Weights of a small GPT-style language model, trained from scratch on English Wikipedia.
Size: 9 layers, MLP 1792 SiLU, vocabulary 26714.
Architecture: learned positions, biases, untied embeddings.
Training: a variant of SOAP for these matrices, 1037M tokens.
Each number is 500 + 50 x the weight over the matrix's rms, rounded and kept within 0 to 999. Layers, rows and columns count from 0. Numbers have three digits each.

# layer 6 attention query, 448x448, rms 0.0234, rows 151-193, columns 256-319
481433468454509512457520425503546550527432443608538446474498491488568524417401498402491504578418552513507460490490480433546468494528524506521484505551572453516460550485479518468424521510571570
575499465510535494567394527437496557516503415489532485544527558538481495458471553470558490514550445543479454498520440488506531516426562494469491540501496489527460452529584443468460487432467601
576489608553503527517441531521579571537593494484525437445480457469469468523486456464582530468491600510465442509455527494375484501397508480423473545467493535507576420490466501501570458452497550
459552502474528496444553521412490470518567515555512498484482534452465527488522500481537514516491513557458508454480483543474493518516575617497506461552558498425527460539516550482550517515548481
488496565459474546484577412563584441446501509565532524550516529480483398510542557532536473487508420509500486399461507465529563531587500429446489427458443449555467492451467513532474491439507470
496443539573586572513551491546458530526505529466394479488538461521510488490505534515478459465467468437514569489532495461454485492509499546499567478531582476559466571411508531591552458520509476
511457355475521537520500518547575527505413477516498489410506523567495486368508498478528461530503507505532425522524474457559472494530525446456513537486533484534558448513485502619508460575534438
416497439511461459463518578519535478421491501523472482559580520503462480507523469468595508459473558555443475517471475626562487447538508482488513548557543550465427589461501578448411527549528475
473520501500557490492489432551580542558517453469482515489495565445445467506506544453477484481393453546547459523483460550495528518485594630508477491448465540495517494507582483480613583413551572
436556470572417433476384518498545536479484475513508558480498560438471537534500481414496495481578463422387591490445453420558613472457477578446579516542440532517458511588495502409470429540549488
556508531530565502432493414551463438533514516572410549488490541543520551435381410611488529524558547500443438575465435526492491469570527580447540554518578440455456421473451528457504514528592547
531498493577530543543481581470431560491578504494522491491490474481506594485474493515488504447505554493634527479476545600554483432545550470415538550487437509423464470446429491526490489498394471
495546604437470549483489485507565491536462499454525568557525540522608482473499506509494505514540538445481494509512543495570431547484509455505516562401568575509531397547519562503494428452555563
525498452475489420450451595446534490486409497479582581453466592468535544517476535548593555519566534464452450482489471491523521458542480535474534594499488487538565496536580472451456433476560557
558494458436559537517522460432534499509515481530504434492492518504570600499582457510532417585519479517538473492452484548446494463490483507546497541453501516395522561550505442496394494553528470
539541511441530427499579526583531556497498490430538473523513535534505496578489447600414497429354471516431554548537549538439504480543428499512416560511481545461533566452456496499470494521474479
510445435568498510511439521530500598541502515360463517600552517477499475486541438533471487450482523530451407509494514556544500507517480503467455578523491498575499547484477431473364464496466514
515484430514476524447539514472492387519559478538502452504458483443440413499421449430541432450522573484599525501460590498546598557529448493495558460517499500583394440594462559587527478545488492
447463526491487483576430509468463492614505473569460562537470573522522544464456421476626485556457445498542445521509494478552467496420554602488471426512570408504472467508477467492532464437499505
476531467500573442450600468576481443415495487442549466478539457485479487499437535499484448432565496424529574471587495421460572584561408475476541539502501612483461519523538450518482540478490515
469483418531518477535464535528478497393574521482471495534513474453480458474491527536525525556526502472495479576509500540521482504476465414362500471502495483502522594453541453508426543521441527
546435527436557559561519505551462531455534495446578488461474529450474538539536468521600449421406488589508582447488481527396406557442390461512413538536532504454417426548450481482416558571500417
526518480464510484543418548488462576588578453461565479446457503500530416525439523418535470504517533512529557456502481416528608567511449504495448537513468546511468511503565439435524399526468466
397502450542558500505544523507518481502574490512506537523460450503474468438622501534476553480540490491460520564423539484527456562496503553465518409550549530507402504513478528476517463409506532
461499574534461430555479505553538533608428538521548490520441534584515423510478538568504535456464545495493513489587495504377425375458536474550517525530504509418542481593460560502466481534528540
459524469530451380540496480572498499415578459595538512520532438450561427466498557534466431568403403520528514508557503528501504475469585454483455532541474507535472515506502538479481477439554486
463491531545522559521535610520476573472547565516492440501419481449486530571457552499499474572497539483427503488466496521560495640445562497501427399476510502485583510567472438441561506487464475
491544561497526461533413440440476501467515601494430547507386519516451446493504417493475615437608652515501488551514507499386547505449506550514641455532422473495404500510493421485550596451563502
446495540454493578522508530539608416485493519467462377467502518519598524501501508483390512557531511514419551549551555523436525434539533431553451510411467553562623403520514458494448576570473542
495476548503484586493572483580421547489539491577488458545610530490509556448463453540453457497434550494519590540406456446450543503473537538590533507422436510488525480555483507544580481537517422
519517521533518513542511441487515597465559439494493479440556530564429493566491491532513528476421472513444476498553448538541477517485457532497515540477538472486507469446522440428481551515410460
420519497499342433549481529522510476468488540502492416456521476486474506456562581544581568432542532502545540408473532452516503513568490513470550467489479522497477601549433473517523473415596476
398462467525511537492520437561511537596473531519446497452563514470480483520533474507427547404600594521511447496510534569553496507468494484496568510432466452513549475536463485527481564507540527
500460503514506566550590442471409557449491528464514537510461445487416556580524518458541538439502557543463436521487518460462443449454583541545503452436530458515469566346497536499464441471545551
604491479456424525565479456506502513505531432479347534538539520578483551538493478537428440388516485635551545518369530622422523519507427430482592539502578496523485580491528478626552447527530473
542431445477524437454535449449446436450455497488489613582525593460454435491465483479570588464558509537528445526489570462532524417510513470512517457577489536526522491511484442451578591518494485
484520524474468419552434482569457482573619528495446537377509423511530483459436520478469557529543461492462518494382456452398577485541536547513596513498470576527410523446592461468572566568573527
561537488417520378531501496491559479498507521528522526399587440383475464540448632485503514561524465457452474518532495488565575505549427559484487391505421505450532456512598497488504498413451527
504442456491465437526479457492473452506532505502538483481513617434456526542567434550478503501493514481436487500493495477517539559489506549514514582499476548471488442502453515540477517482577501
515415480479460532487467503456471482473522534504423510472526430538508481442433567572573549468521455444539590453524507523492457515516507442578536493591520612505467396529505396554518431482385451
496452668492506473514435517521551521540469498474502596475506560631533461508447540466417514428496523495489480420524469507496534569509511378528444421376536519454559469504459598553462500460585412
500491467458589531525543487482534500489458586493467491513493429471496509546458524523490466476468569492457490443537487562455511535526513499486525534382448495484435489538553511420535442553509515
570463465492522523531479447506438576576555509557499536539510529571511531453536483520443573490477524501543475444443553555440521433508546504496517578535508572487500540494482467494516451382502489
# layer 6 attention key, 448x448, rms 0.0234, rows 151-193, columns 256-319
459427586540512478404473518523538534556428483542551533492527539539545531489412474492565499571501454484506503458513490539522468423533510511496468445552502514468428502460539428501460497494609487
521490522511498534467528518519516516532464461549487541510526452429515501402511565542516526539499407572457490594451459521522566523457503492567464462522508436504539495520494536510483509423595510
493493522450455501496459501514474574457575481562492478521528539474494466492532460418531480401524481555557488543444592550518464467448567520497414448495473508485431509543475538489493491460463449
443443487539450515504543498450541465428544500481438562548517516516512472525537534555478465472484420563518435571406406444536522513529510487491476386454555508458582513487474488479472546481422529
477474518548492427553564499451521425495556480515446490629468486546404489537494567492480428600457500533438452498484502610459500422512440503509479507475454536517502489537478517462529531497572524
568459430549535500525518506430454439479510424471514526553515502548490445491409495528474451422561445571497452449547522518454490455512510487509580464448503479523465498545503500519520556508490483
436478493504518570436543501501570559444503516500520531438440441448451512501462552437488540518512505501501470520474420445525510583470544451508509506571518411518517533443526517502391529500516456
484498491468500451578457520557448422492506540426487421411457509510478478518461494536496551367530531559543460519572457515522494583564451381572439499569518495500541458415533511462459451470450512
476529503510486512533473509562483501507472507580461577508446509567465461507478492550541456446441482513490545573544511551467464480503497545570478428487510557486515451539497514450463467437578468
397476522552459493428504450525477482471518495486511473487524567518504457524502478497512471429402439539425525418554529501512522570466472511465504504574434523550461507521474565481430458508511465
432555462574482496554529463502445495487479476471469405420469538512483446528440498429443460493479515562418428520552454483533495528493480565480498440501515510492581457480502574434483520534597400
541505544496523512479512513514425516560457499522504500482467492525493595472502446433472488491620449490507460497526564509602545528554522493515467547430464490493490484451490512500492503523456485
500479560441548490517451496560599500548516555493438511480444492484542500509461546422507499498524483449497520526408536477521516523487473472522529545534481565555473456529455502587439443477490532
442478524453481526471433508442515507512442524513446486452558516517516594429465451451518507509517560535534535528473471582561442465482464463545468511471462391524566513467487439516524476540547486
474426476583479566485556419447470509534472429548482504483532533444522586539481478464517505579536532488418467452443540530483514552463492522545478497442500545479526485547529526462501537537527472
568568508533477461542474526541525411378543479535465550471500512500537537569463448584419612520434519489497546476483546565553466461500464513471489494461470501469493570472511499447501489456528597
525514507454559400484510467480508522474551473526464487515475410537490514556508476544548519505503518508536406492472509516476510543540498478488490554516563494485529510461503465509500506520516540
467447572457483463516492503519487429579534471531520474548489534434578564479507478485410444523538491512538550500432505499478553478481575500562514389494551467438415499538542536503464510510531472
496460543519427542513525564455479453590374480505523527384505536515460474480536503484540564453441502508491489494540521508488455518478490536498469499541483442457473520567525557436588470461574494
456514407463599555500555489472493492519563503484445490529558467446439513436577449527446532513460515483529487511479427474539481485454447511561512466505476490514528443599515564501458446430555473
558462413410557417568481535602463508463467490470467534622488550478497548459467511540483601426502552485470481574560524549573532458467528429536567546473478493528535501478527453464522536502476465
474514516489489526506540487471460478500445595539516480494528473529571529531430539535437527471535509462537457401510457505520466491532463525556508581522535483464458477502397549540519490476464397
481504519457373499496485508438484464485527513521480430506511497500448459381468540561502477479529503525423502501424598518428544524481496514519489579526480437510548481471607514478489428501570376
466508472549551438548480516489487488527497575489518512550430428474476483458530497536540531500539533485503549525596501578560495490537495538445478484483496541498473445549611481498470551489503530
485538471537581398458507474560428510456515499506489451524525541500506459530479451567508526470567461553467502477461505551514497428499487500489541497497521454463485519471502473503504471523450573
560467537535487422531456399522420480422532507468448611591469481464522491522445446555530428573482431424552538520441475495467458496518469510504611472513513558540489504502466502573541452475496477
503462482559476481423540542522419536503470485564484488505463575485462471502539478516462544523508595564496444511539546523434486442515434539474477512553544479456510507474455454424559432418492498
425548458504495499491455522522464464457489446423530519492515543496409493486435429456544434465505570573485457458429484577539528467533536493538553466424436506453518460476540469481537512535517447
533465440573538582519562542495503504396476586488523563480472462378548456514455512566395463562476450552401517550458514417466530471519524456447545485511467552545508420530424507609416534574474445
475470513476516498401508510473540457444571458527488495516463560509505529520518447478515470642558484481444497452567429505469518480529523474517515496528467561504479434586512537477531498516516462
485522505462508545450518432442503461552520523513479495537431464499480509506561470443472511503455498536553548519504436506489493554499471452421464536534558463558505488475559478458508547515520543
577546567479462466473528452540537509511533509571468452528471513396489521481513531454500521497509552522522479464634480436557555408495517494483486515494456463562543501498466488496509470603396462
423548485513565595508515465503501526600469513449510581494509527485482500512523518469477483444462470489400507458452547416502440482508457483491497542465431516513556493567520434520450485451489544
570448469487504429526503476528427527524603444417554507456526461537449545617473458411495478389514476450481491482538476426564498460470502431570525461465518473461449524422471517511483586534519535
501504473608455498459484597484497429498618510535524474485565473539512486536482549441436448527534562547501489518601534426539543506494559438503565500492572500520468546503576540510553503435529414
438481475540522495547488572447517457464447527427504519537617556488540530503495533554478552463531557541517436553574537475553601425400458467528480558453481474547487506480498389404503488422445552
547485438473546525566490540490481531527547544524464527382449480500484493481489484542582497538510475532486489484487503453471505447434539522433598398451412504478540453496547533476467509514510529
477486514490477522517554560470496440508497480513517568469476486425456497552496512530542524581537533490463495578513574510504479418543446527498430445493449464509622517562558523456560428487535500
467469539454434541550439501514465438564557513492515488573573508417509591586460423401492523431542571550477509485519420553518431547516478471397519513521495529483497506513475532435521521498498503
542448469467468446530441432484510433486468502506545521449520510394484485450443515541456548533521519540554524533481528439571489454561535441567575483499551500500502510567395463532540505493477423
495477547558422460483568453517404484530512532576426471498453533491533372496569535490471448507451484532478503505507545539545523490496513493551536450500511471505420560492451546573427434474594360
445456625522460651524582431512538507547443500541480375545519428463579598533455435524507512517420489477383539528518521585515475526508549524466493531407509475539466471442512453390473507550478521
530490393513416483482488534557529559492553535492516557476469599531529554440545510550464495469348548596529617458372457587458518458549525433532496555492484684601422520586546442478507546390495458
# layer 6 attention value, 448x448, rms 0.0234, rows 128-191, columns 256-319
427418529499521438429481571475495449580475438462509418539629557499484488416496494506557563503468505488504532569502581504434465544521530525559511526634524475505564539480560495399562509531584489
467533488493559503535513515574487511544446472549502530553507483415439515515488487579517539560448555510526478511498531490535487524532533441474435535510527423469434530401510506516467534521521466
471494531454528527554597432489596502432566513519500503493536511452569489505480467486487538528532570502513403529535443446545472450508481569468473451523546567527543530454507531512486421503571528
487424548534436481501571542571522501498512511560494512500543505488601506519527440563457525454480453572406501451514499493461545526474506502480469420463540473516454503471561494514510528578529492
546541451500486553538483526500593554433503513538450498576442512444535525560478508471450461488528501464441458476549479388524528524489464495526477619499541505496458480474531473518557485560457500
410449517577526536509510452433445530447473495565497463444592524454501491550519522486564472495493456516502515519509523495479507504436491530424566517518374504448541545523473480550501481417547448
466461541541506465572475463474533533516544523487515515574523546523546518565513492497493534450500495488504469487525548457459566452501477542561486419460484537595545491437511486542465412464468591
561554542449503487522475554493536502436550568485447497422531569556451506468433480442543475435516570433461486503497555481550503472458502514486415525542487427543554531437436552457413440438533568
612476535431510551464516479556465491565470567473527518481511475488486509523470503540570518533518511541462495503544432548553509513460501429468547444517505474489499547606500470472486542480556544
479568520495491499479523584530489457580553537478478461459460473458522544477578505487459428515543426535562438508433566636482443486452447424488486543500539398489517495457517479399531507514451443
504505495488521452525501539462524486483417622496542565533464524493483559450459522483528482538518413455461607489451441497519511548512466490420507543593622439508527484459508464503534505475500456
542520538441488548511490449506551491475517577470458508524489409476472504524426459493513469557537471472492484530524510480443512577530543508494528582453446458410455494541507475559556455475585388
565491515502511436411468489456495499563526434383469535439404527459500463495420437530490604527424557489519510573470469536499437404441498417507464523439503415558538488410472495490529522533565523
419452518487493507489526522559547575440498497495544481563539569470510574525517524427456536513549492462478483525502527531466534431530454500444411545522545510464518446471499539520556478483400462
568519469416502478462443523428473538505495477468507431557457489543507488438500444447540523487467373483539504486508477488474504494428579481558620479495447440565471541535549468473531525463555479
468480513467443494461512554513497519470464446630473524451479538497550485423475556522495492460423524560542522560560536435470565433441562486444503455550560511430434446487510466474498481400534466
538473518594381497478429565444422487529584534463444515418376578619475478610433506524556415442522495626562488467480540466496533523523505513509555483552492488389505504546518478597491462415514511
534521505427472562469577510552470494537502518561511421581456409517453466459482492492515513435466521485463595472447515532441500480545579481523522470524480503450493525478465546520488638553486530
488530528537532475505532532455479558445583538471511531448527466580516473516403484509484516431508410555468466552531525391540517486567498555543388457509442487432459486500502413548487527495547509
499468391466549471506520465484547483484515569426485507514515523509524483465469473457550435452523493467462528448519355531490525460505525492539463545602500491477452454535491596550464497507536528
602528532482589551495466457446531453476507499534507442489559449443486457494531530559560555541417601487551552467487472487466556536507399481509501474516522440590548575507390410555486509525501481
488518471518468497557542546454451548476518421467502474574494489542532517467475484531485581545395494563473514487515486556466492461516501459472486517515556490492515535500474538479483467544460452
494451553489511442487623490493439547508524551504464492544533492558540587493653511552525473530502482493458536517507526536519462443513501487540526463496523501455531557585466463468496577366462528
480523412477570539540531484551504536509497528553494512534446532506497483534525538528532534498494524478513537499504454552396503507404526510458558544429490475439562520503431492491489540506513522
430447478537572528514524500543524544461496468467470503469519498525504558540475601493490547512556494465543506519526480527474520610451506467516439510495534566515517522537450474478517468497436447
493615535466486505497473488407539542472527476513457483541500457479567462464427504485573471434466378507476594530610502524559527531571520444486507440469552453480492529536561528505493542461502573
564503567485487587499479463478496498577471540527527423491523455456512504516508529472413564490489481562502577543525477486471444518495424489526532542539573514493510500488534510483508491479576525
556626568454509454410472528572445531507587493506518462422489492573514490480538519557523506469474432441556563540493566437448415493567522429456550432489449475518484518462517554471569478537514403
469489551506532462548533448516514548468515428494548474487563550479518534494545509459558524433462450424496546527524562515400499498515486545428505522483490563546544533476490410426511506440524551
510447470579390553539532514534543461554519509582546582525480451448540576520564510575537528525505532497419451434501522443536541459465497536515515492534489460525588488571565473608468553465547427
533449518513520494495519488479482496536487525580464503438487501486460506482520554481586442591487593459535582481525403523505506431446580506580483512486397496519526481585462467553588501501535529
543514506534456552401518505488502482413461430486476452492522467440588517458495422504480499449538480477532471433521478489411454495484513511520491500488487535492505516544471525596554452499526497
491594587478549503476475524388523515533497478549471451551515473513466506514465460511462445465509512576583494536491471491504546441477495493507488563448585457515544540423585465512446538535519525
525559431550472557414511443481449511576493484499482556520529502497438392557518407463466457433461532501549463551502475431518483506491542494521553533500525498499469468422487478528545526475585552
519537480524494533483474491458491565474471477469503481474487512508520476463417556441510502440476547546468487523481486498491529477481452498466487523538535473459470461443555554568473435552459510
531592482541485506590445519521504469493473468512538476585542550603452446471484559528478539486492449487395498389526413437491585424603489526467482508482413465544497542460603465456471522568441529
416471516539514508532397517478480493459510434456586507424473437523453488459417531538502535499490482485449543530441488482528535467529605509492504543479492472456502534490486484519502551541503462
449457467441511480557519469509545442506592449525540406575513485441438473482438489497522412510507516538565461546531474469473459522499471491556558545478482449444444478522446510483492502455435491
504540495492412475483529513517453505515532414560514476474503493452472527473508593449550471487516570395524570473567549523511535472599535481474471576496471438451369455505447485469580489464502511
542614498554533500402432422487509498427549487497529524534514532496548506480421523537624444523469557476501551597430397488443467479499615494531538528502488501587496595535496447450550496474486490
450471518486491523474508516527518562497512477457441441449457536553465467493543511459453427483434560417479480463488532488500522514494579467550562478414538512530593510431550433488559531483547582
451532483463497505438557411510494517419531442533466477582586461490572510486506562551462519621543567548592497534435482514527526528562587550501440506431526503462451474457481431494575458511494462
510518503436504583446524471470506526585419467582504545456454514550507537479608545567518470561561514484559542496481474465527411467461540523501502492531487418531522510548484353522557469458468457
464525450575503511516514464534491504461534515486545512513523515500534404532450429468465472421508467448477494449453477464472509587505458517444492545455437532521493567385431497523535542503581535
476564501437524508517545467473523448511480499441502492525518486538495438518548420483393520582540408537524485478509483476458594478505534427499533531518555457562495499526542467409470487436526505
460478474520420543449489434496537526485500516517539505531426514580521514511533432523440527501466489499479504512496430406510457499463507608509479544500388490487512483576472554510435556466532511
416466440644469482490488433513474505544441534557548534578483443548408472464474492509423438516459527549518547463496568497451481437506408486492471526520500545527547474518458494542592582479585554
413524459546523497450520508536486541410461548432525494508458537521557554444496395532541575488488547523423499425514549459568590500424435520506440584492428481522503512482494448520601498497498530
469537490484476486488503554481529534446486507471444506496448441535477518495482469519507417368569505496526455491454514497454483488519467504512509516566510467511583446497464464543493562487471468
488475519477497539419503465496475558556503551529593473593515433458535534551511508419522480568583529547514499507516516495476553510446508563448524544489506518464482459515512497391450431464475469
469506525525537576490474479567500471512525550500400529550491536531499503566540394507480522428564522570583515431552545555513533546532539528448468505554515541524508464481526422517411519548475519
463438482519520508539451483526501446527528598538539446556501534572540569492540487561495552510473431607482502548473520517507543431561507561514469503444398467542493526440471452454562430472492495
483440499445500520528513450595500484513530515509526482482536490466497466537547451452468555558469580506564529471510516528503532525439519502540475539467394477511451433511444566412545557468515497
514523515448445529459524449454455525572438532506484450489548497505466485434541494479568481493483454492429525556399465499487497396517429535522517535486517492531509479528504481436486457481592549
523471494494448479522532538497507511495466488445531506470522525510468570523568553554510466484447505493577563447452477520503464488548523475529473490520477505477468506506481499475488491546463520
481477619438485557461508441555468518500464509574433495351549548468444605475571507553475528517472483490528567514521460353499425553466540523452440484550596488443519520466497512504510543450564421
526541435546534553538552497547546545485523549507516491527451536494479444527473534410479471476483500484503522523490507514495474541464516576528516623485426554537536568512567522571533480555509439
457612490473520511551422492494547532548506512566539518454460479471502519539504458535471545493502454501510546544525585480449531550450496481484527530406536480437384551462443544535476502493438549
489486537615482445569485514542531448501606429475504490589456561412542563492525507514544533520520436504464436496531473510559539549559564518469469487445485537453505507485483459556548530519530550
441504479430444513478453495536482615486422492526436454578481562431564534511473441498576521390439546471514452545471474553518567484437453493401537467550453484511486456457524415471527441562457497
465448574492519571581497538467510497457508449449498494556472481546484527499504587509461476532522504538432451581492437493530586420547493442445485427486431536524524611399517500442543390509604528
500590465516509600507561472495582486469474506544579490500470461533502452515463444542406554513473556461477397388565486390542517585489501527533537458520526447522482449466502475465468506392522507
431409564538471499470557493429543528507554596596487474510571484503568552547523496394471578509460545489496492482491429500473446562484453522518470475445554521499506557492537512441412558478509486
509495481476598500441549516493469488442491560493497498532487499537530453478501536544446479455500500486525504522485533484535486481489558450537385418507566413418485486466460502488418448515427522
# layer 6 attention output (transposed), 448x448, rms 0.0291, rows 128-191, columns 256-319
520467543546426547518537472401437527542418485484444574605496543452444445498580581511483450506502529451541485507506486604481529458464510512463557402503467462459516590565498586525514565490475503
516416506478417494537506549521477558533495538490526443395480547487476501595543511535462548506526522476479523521517504457543420488452521512576527467514426490516520444490460451570548521486465467
450571464496517576457518556504504570473512551457529495543483461538414542533472562470494507443526537556512463509544481485531522561578418426515473507454505405476547539566470501509467549481476501
462521484446538511439537541501448562491502587552463500557506550578489571482520495459483498512608566484490534517511432473482470522470518554508500551517566528480554482552558475494534487473552496
472423520472509477514517532482462580450503444468516494429552500518508456385498537522459549509533582471558478532458496493532423460475403515506522540507475474446493451476491462454456519530507442
516491484528504395495510459509485407530561471424422498611493549506514559539447423442476431462541493500507505524479507542452500521432565528460414530492535531508509405526498508498494538488486615
531588544494490536408583510426461452523535520527551448511477530526556542473481480517503507532593549453515582523554467461472517432507472482477497569499502555461483487524412583426616543473535513
444493453436510550496504492524454470491550482447496524542590536533472535500449533573470493444434505520477434511534492436527522539617438479478534470523456525505481519395546577496450468506533437
449517558552383506561492571519577482536499475545573513571479492504468519535471458410485493493510501453540454418547471518494554539443545475388516554561516511560450544470473529519511522563456494
509493444445431550521444529485495481510526486412509518527524491456481464407539440485506442476559539430490541504512518460462586428511450469513559507537573475584425534531562484504521534413468454
462528453564537516524469518550466532471524473474540501480424495472411496538543534489504434480480483525519517457474545464417426449472525435532535443498472509478466450521573561469493536463468520
539533541447502504499478479558534527476574461472545447452471545491522488468435474451448500449513501523512500481419477504574484537429494528521437449572443579451474419510590525464363527500481605
510450539524464571577482437462556525569481480521518529580523574491466459518516446503472503506536565534437499385531564456500580484437515457525493410486367511469570521528523504459512538467444496
495468543532497517564480392492457507463486552528527422519463511492492451576468391461435503613402541478494499433535479577502486418503546447400480557575490476464526568544435513421523519515556510
491473511456499499574441476520557517570450478447459552453469515501562569487516551542471483460545442509518483502579508539471561460484537582485495521509484536479397427597464537577487527506489473
546512464395484449520511553476491493622502540427522516562491514372387536499492523447537527535469417532543502514473498505566516412463468568486539474485537521524502457443457471493494428455434502
389495513522577616479520501496500458561574393485534494513502533470487569486505481522454459482558552543489493568466508511506565561500497476431512525538510578596455516543453509529509406531479529
482488466531492349517503481546482431495456531537465571566528457482506455547579516504481485529529473514484465355438580535501540548504505472447498502550436439483493472450455499477492459535523509
475504526515422541506490494476476566506554484505548504538468499527459608550502501470607447533497462529513516455492411544460496493461525465627538447505559517509535571483476467592437481515492482
427453488485468490480462433513516486480451497461538502556497466490599498556468541546523492481490458498521516485482471405488453536418477431539515543460538524484543552542518504509373439568443472
494516472419457345449509560452555501478467483448528414489435523554482539460435463493553509426520544411496443422490591485484556434507532452499488448576441505435486538474426553580555480440344519
516497463523504591476506503460472503522502551547515524487475524528463484514530472489462461496580516503502559552471532525433519554484473515471491464512558508481487535499565584532430509421488502
466520523526585404512473553531494554556527533437513508499493511426442465531471470506500509493585528423543463521573543501466455528512480530478458538495547526506464513495603546580523562484579627
527548509587501507538530475468524503485490456536530438534536452570547437516541518492510530457551494541494553452406516482568408454529547490488518644539475484456487501573475560561519469531490538
494569449540521490493537451427589420492503473530497477451515557551479562540462506506406491491559540485484521542532502526441423390552580558511517511516467444565573493513549488473528487499539539
490501556557494442456415518471516540522492474526562559448467471557539456548476559516574523467523409422491476435423538494497450468544580378440547515494525502472441433462523434451588457472467527
540501535435518539509486502523490463522456443436578533569479488530490403513457445476612461520556524507500510513545497572479493512527458416453465603541581456508367422468483528491507566531529528
504525571561458495526465395478512531484508478477492394521501541519410458466469500455411455435375450533405470516532500463471510385475564492515526520506511519541548432440421461542594467572496518
484458485589552532456530481463491407603491485516435473584508470494480528535403477461510516487495500488504434511521487553483483493547538499493582480420517482477493514587478507540543481494568582
483511451452473524447511527451473543431524512469504542478525428571525489508550509531489450523497498502498566481550502403522566598521461463512437532450541484602497463475506553498446422510498500
468479574596517422539512510566559524475431448503488558514520447491531453555472573465491433490527499477607573513573527475518542516501477533518471532432542473440506564475528571514470509399436502
454532479546498550467500575459567457532467418428442468563558521540453441527461578446477459509481521534556522526523536536573488469507502427472535506488522488504561495552478457464489397519461514
442553487506509417538506447490537436452406579481464487458562538515512423418480495589490498515532431540492563561513485521529484617560431391561558482466538517498483503506487448481487486453515477
507568540525591574528482512528563560480549496561500475460513490461546478474447482456571399505527512504522488535437442478482487557481431484506463477534469454423527472512536511473543539495472562
414473551523518519499448550536543461441532563518549427487512472494499542502481536531510497482463517418505509467540510461447428570449520403511560490534548522565568549458480552470507483576495419
524428442465379421472556428503482473496516568457449525473538488496477514502471419556514452521387429449480520522530496529504470571435529523513404401542511510498501536523525463564483550493521538
477528397444522413539464527501524459456532514479506551519504475480491533507452469507459499451455418598448551484481421544411471463458565509537508485517488508529452562517498559530488518571503454
610494515430498546506501510495485521472474543445399507515460568602552442481415504506489554535549543496504574574504503449529617455524482460502522546584487459490480464541490482484393408449567491
484450479461496497598512546407482502576523455532399533515495520558613524456469447513433568541478482471482441516514522513475515476496466523546574586434562505497510572403519469471476481465469498
544527569552463525485522610502493615479579492486473443435470506510545469510461466559555516480369467561479459484509528515502496494443557496538474563472449476500597457505435523577483441556480490
520555496442585446528507489477529511570448527515533456541549503558528470490497492477565512526496449528518413546462363485447525509579465575566481473493578550536450523429559547528489499498513529
446438468491551486506536573452508461493469506484470452528461500555456554479524549440491488532505460532471504523456495475532524529460464516434491549511498430468606521571499462491493516480463556
484464453529456488526507539524457519381532533541487476481471431568474495464570479551622491561443453411446561452453512499525545517497574523507485527532523457583505527494561573517515511505495549
525488428479526468456452446509455483486489466496453501532516616574479518406534545556487533484487535534428545562463496467488503493552486483502455525520464473497443498597545451558530495502441494
540511499529602491535478529459450501527418446538524529499544438536566462425560574503451469576458502497478542543564554501581485524500458506531505409527498549461513502462565531539441517494492450
450541482516491486496569536500497476532553539590504563498567430485501519530562529464559515442443502545510544467588499510504471535468495470456410487428466535512459509487493415546507500586514523
597421493563519561554539476455463463460489540456429455484413571483469522552560480577532488619570517508492491421555537525505460543479441545489459492447570513537489499480494578427466431454445498
468487472528516513445538537486498539440541466389516475522479508467485463543538556485456481499465567411548475480496553425543526424489514509500524456471473515518579530616501517552435523441480504
492482426572503498439462493529470468504530487422479502515508421457482448500506439441497551393485440471451475463450468557523521548510573490434494522484556494475460447470454603520489416447529497
498460506547494513585512460552540534498515505505510412478398505527411531408432474513553483523576528406495578628515574473487508505509487447496477513525546501536492392470524447478504537532512554
448467537586473457422534473524538496501457452517513532499496463521488550493574519488460571477586431428411481506418473525595436534525509476500486542377431509485493512582550518480542432463523495
639490436527436408459547554470420514520549528550445511613487487499485530416535478500455451465589595467460484461443477493542480526484497529552514545510539556540483514540479479543457689513558536
498463445563429434468438468458504557416460519551546491553490496494451510491518461581518464512479407500475508496566497414558535512583494580547516514504521450510413566490525423512461489470490529
507467486535547551540531522526489383572544585429453536554497506534528471516449466510504555494550530484461449539486525517484574580580436505421482572478506531500489551434430522422555553534478489
498549545511452521507434526469517489449480495509492525550490438486470484474563466464542556549437401386463500506594404529500507585444464466554536479527523512490512465438523527413410548473541580
526504444468548507488466512513518477466585483503523497567523526524550490387469500448466512437420483504451466531496596576485575556590464538532442529482423598530461483419511598475493402565539560
482478553567520526569428521437441511492587450573485572397489478553511499506537497532488539492442550445467501466399478484506448443434538502496452502407457481546501476490453552498521450511424501
607512476539457499520474457505503477476571420489476498446484517508551556426445447523426535470523455535461525423551573535447513495510431450500479548503464494511525406549491461469491490479580537
523438557518446524436448478519513491542442455468521539418475540484490457492489454501515467583515393491519493544537567563479476436470526418518550498502475504549478586524506477508488482450519466
400527429515493443414485551523492491473510449500481482437474473534526552523441463465463608434564499502562476487558428533488436546475520524432477506551429503462455468565464539579504543499529536
464497528457510503437523513507506490541562543540532479530455544465456430446471587486529486566498508521550454491434601528497525429443536504546586485509456464509460555488555448473408499513485419
505435444524428453457466465555593474520498530474496497565493587407426509528539522475584483547360447450611461546439619529501492508606450452563477504471513500539453556521511526575426443419482507
515536471577426440435484451492511488542492507531535599567402491520524474462508428483598440486558531516513519445468518507527486525565385461485405516547473539413488514530447456548436594581586519
474569550531469544463511519570554554501580538447495525438497418466522570530572544545539475495505623623465491493520558491397491542496417501479443414565529515494569578549549491489562550530459518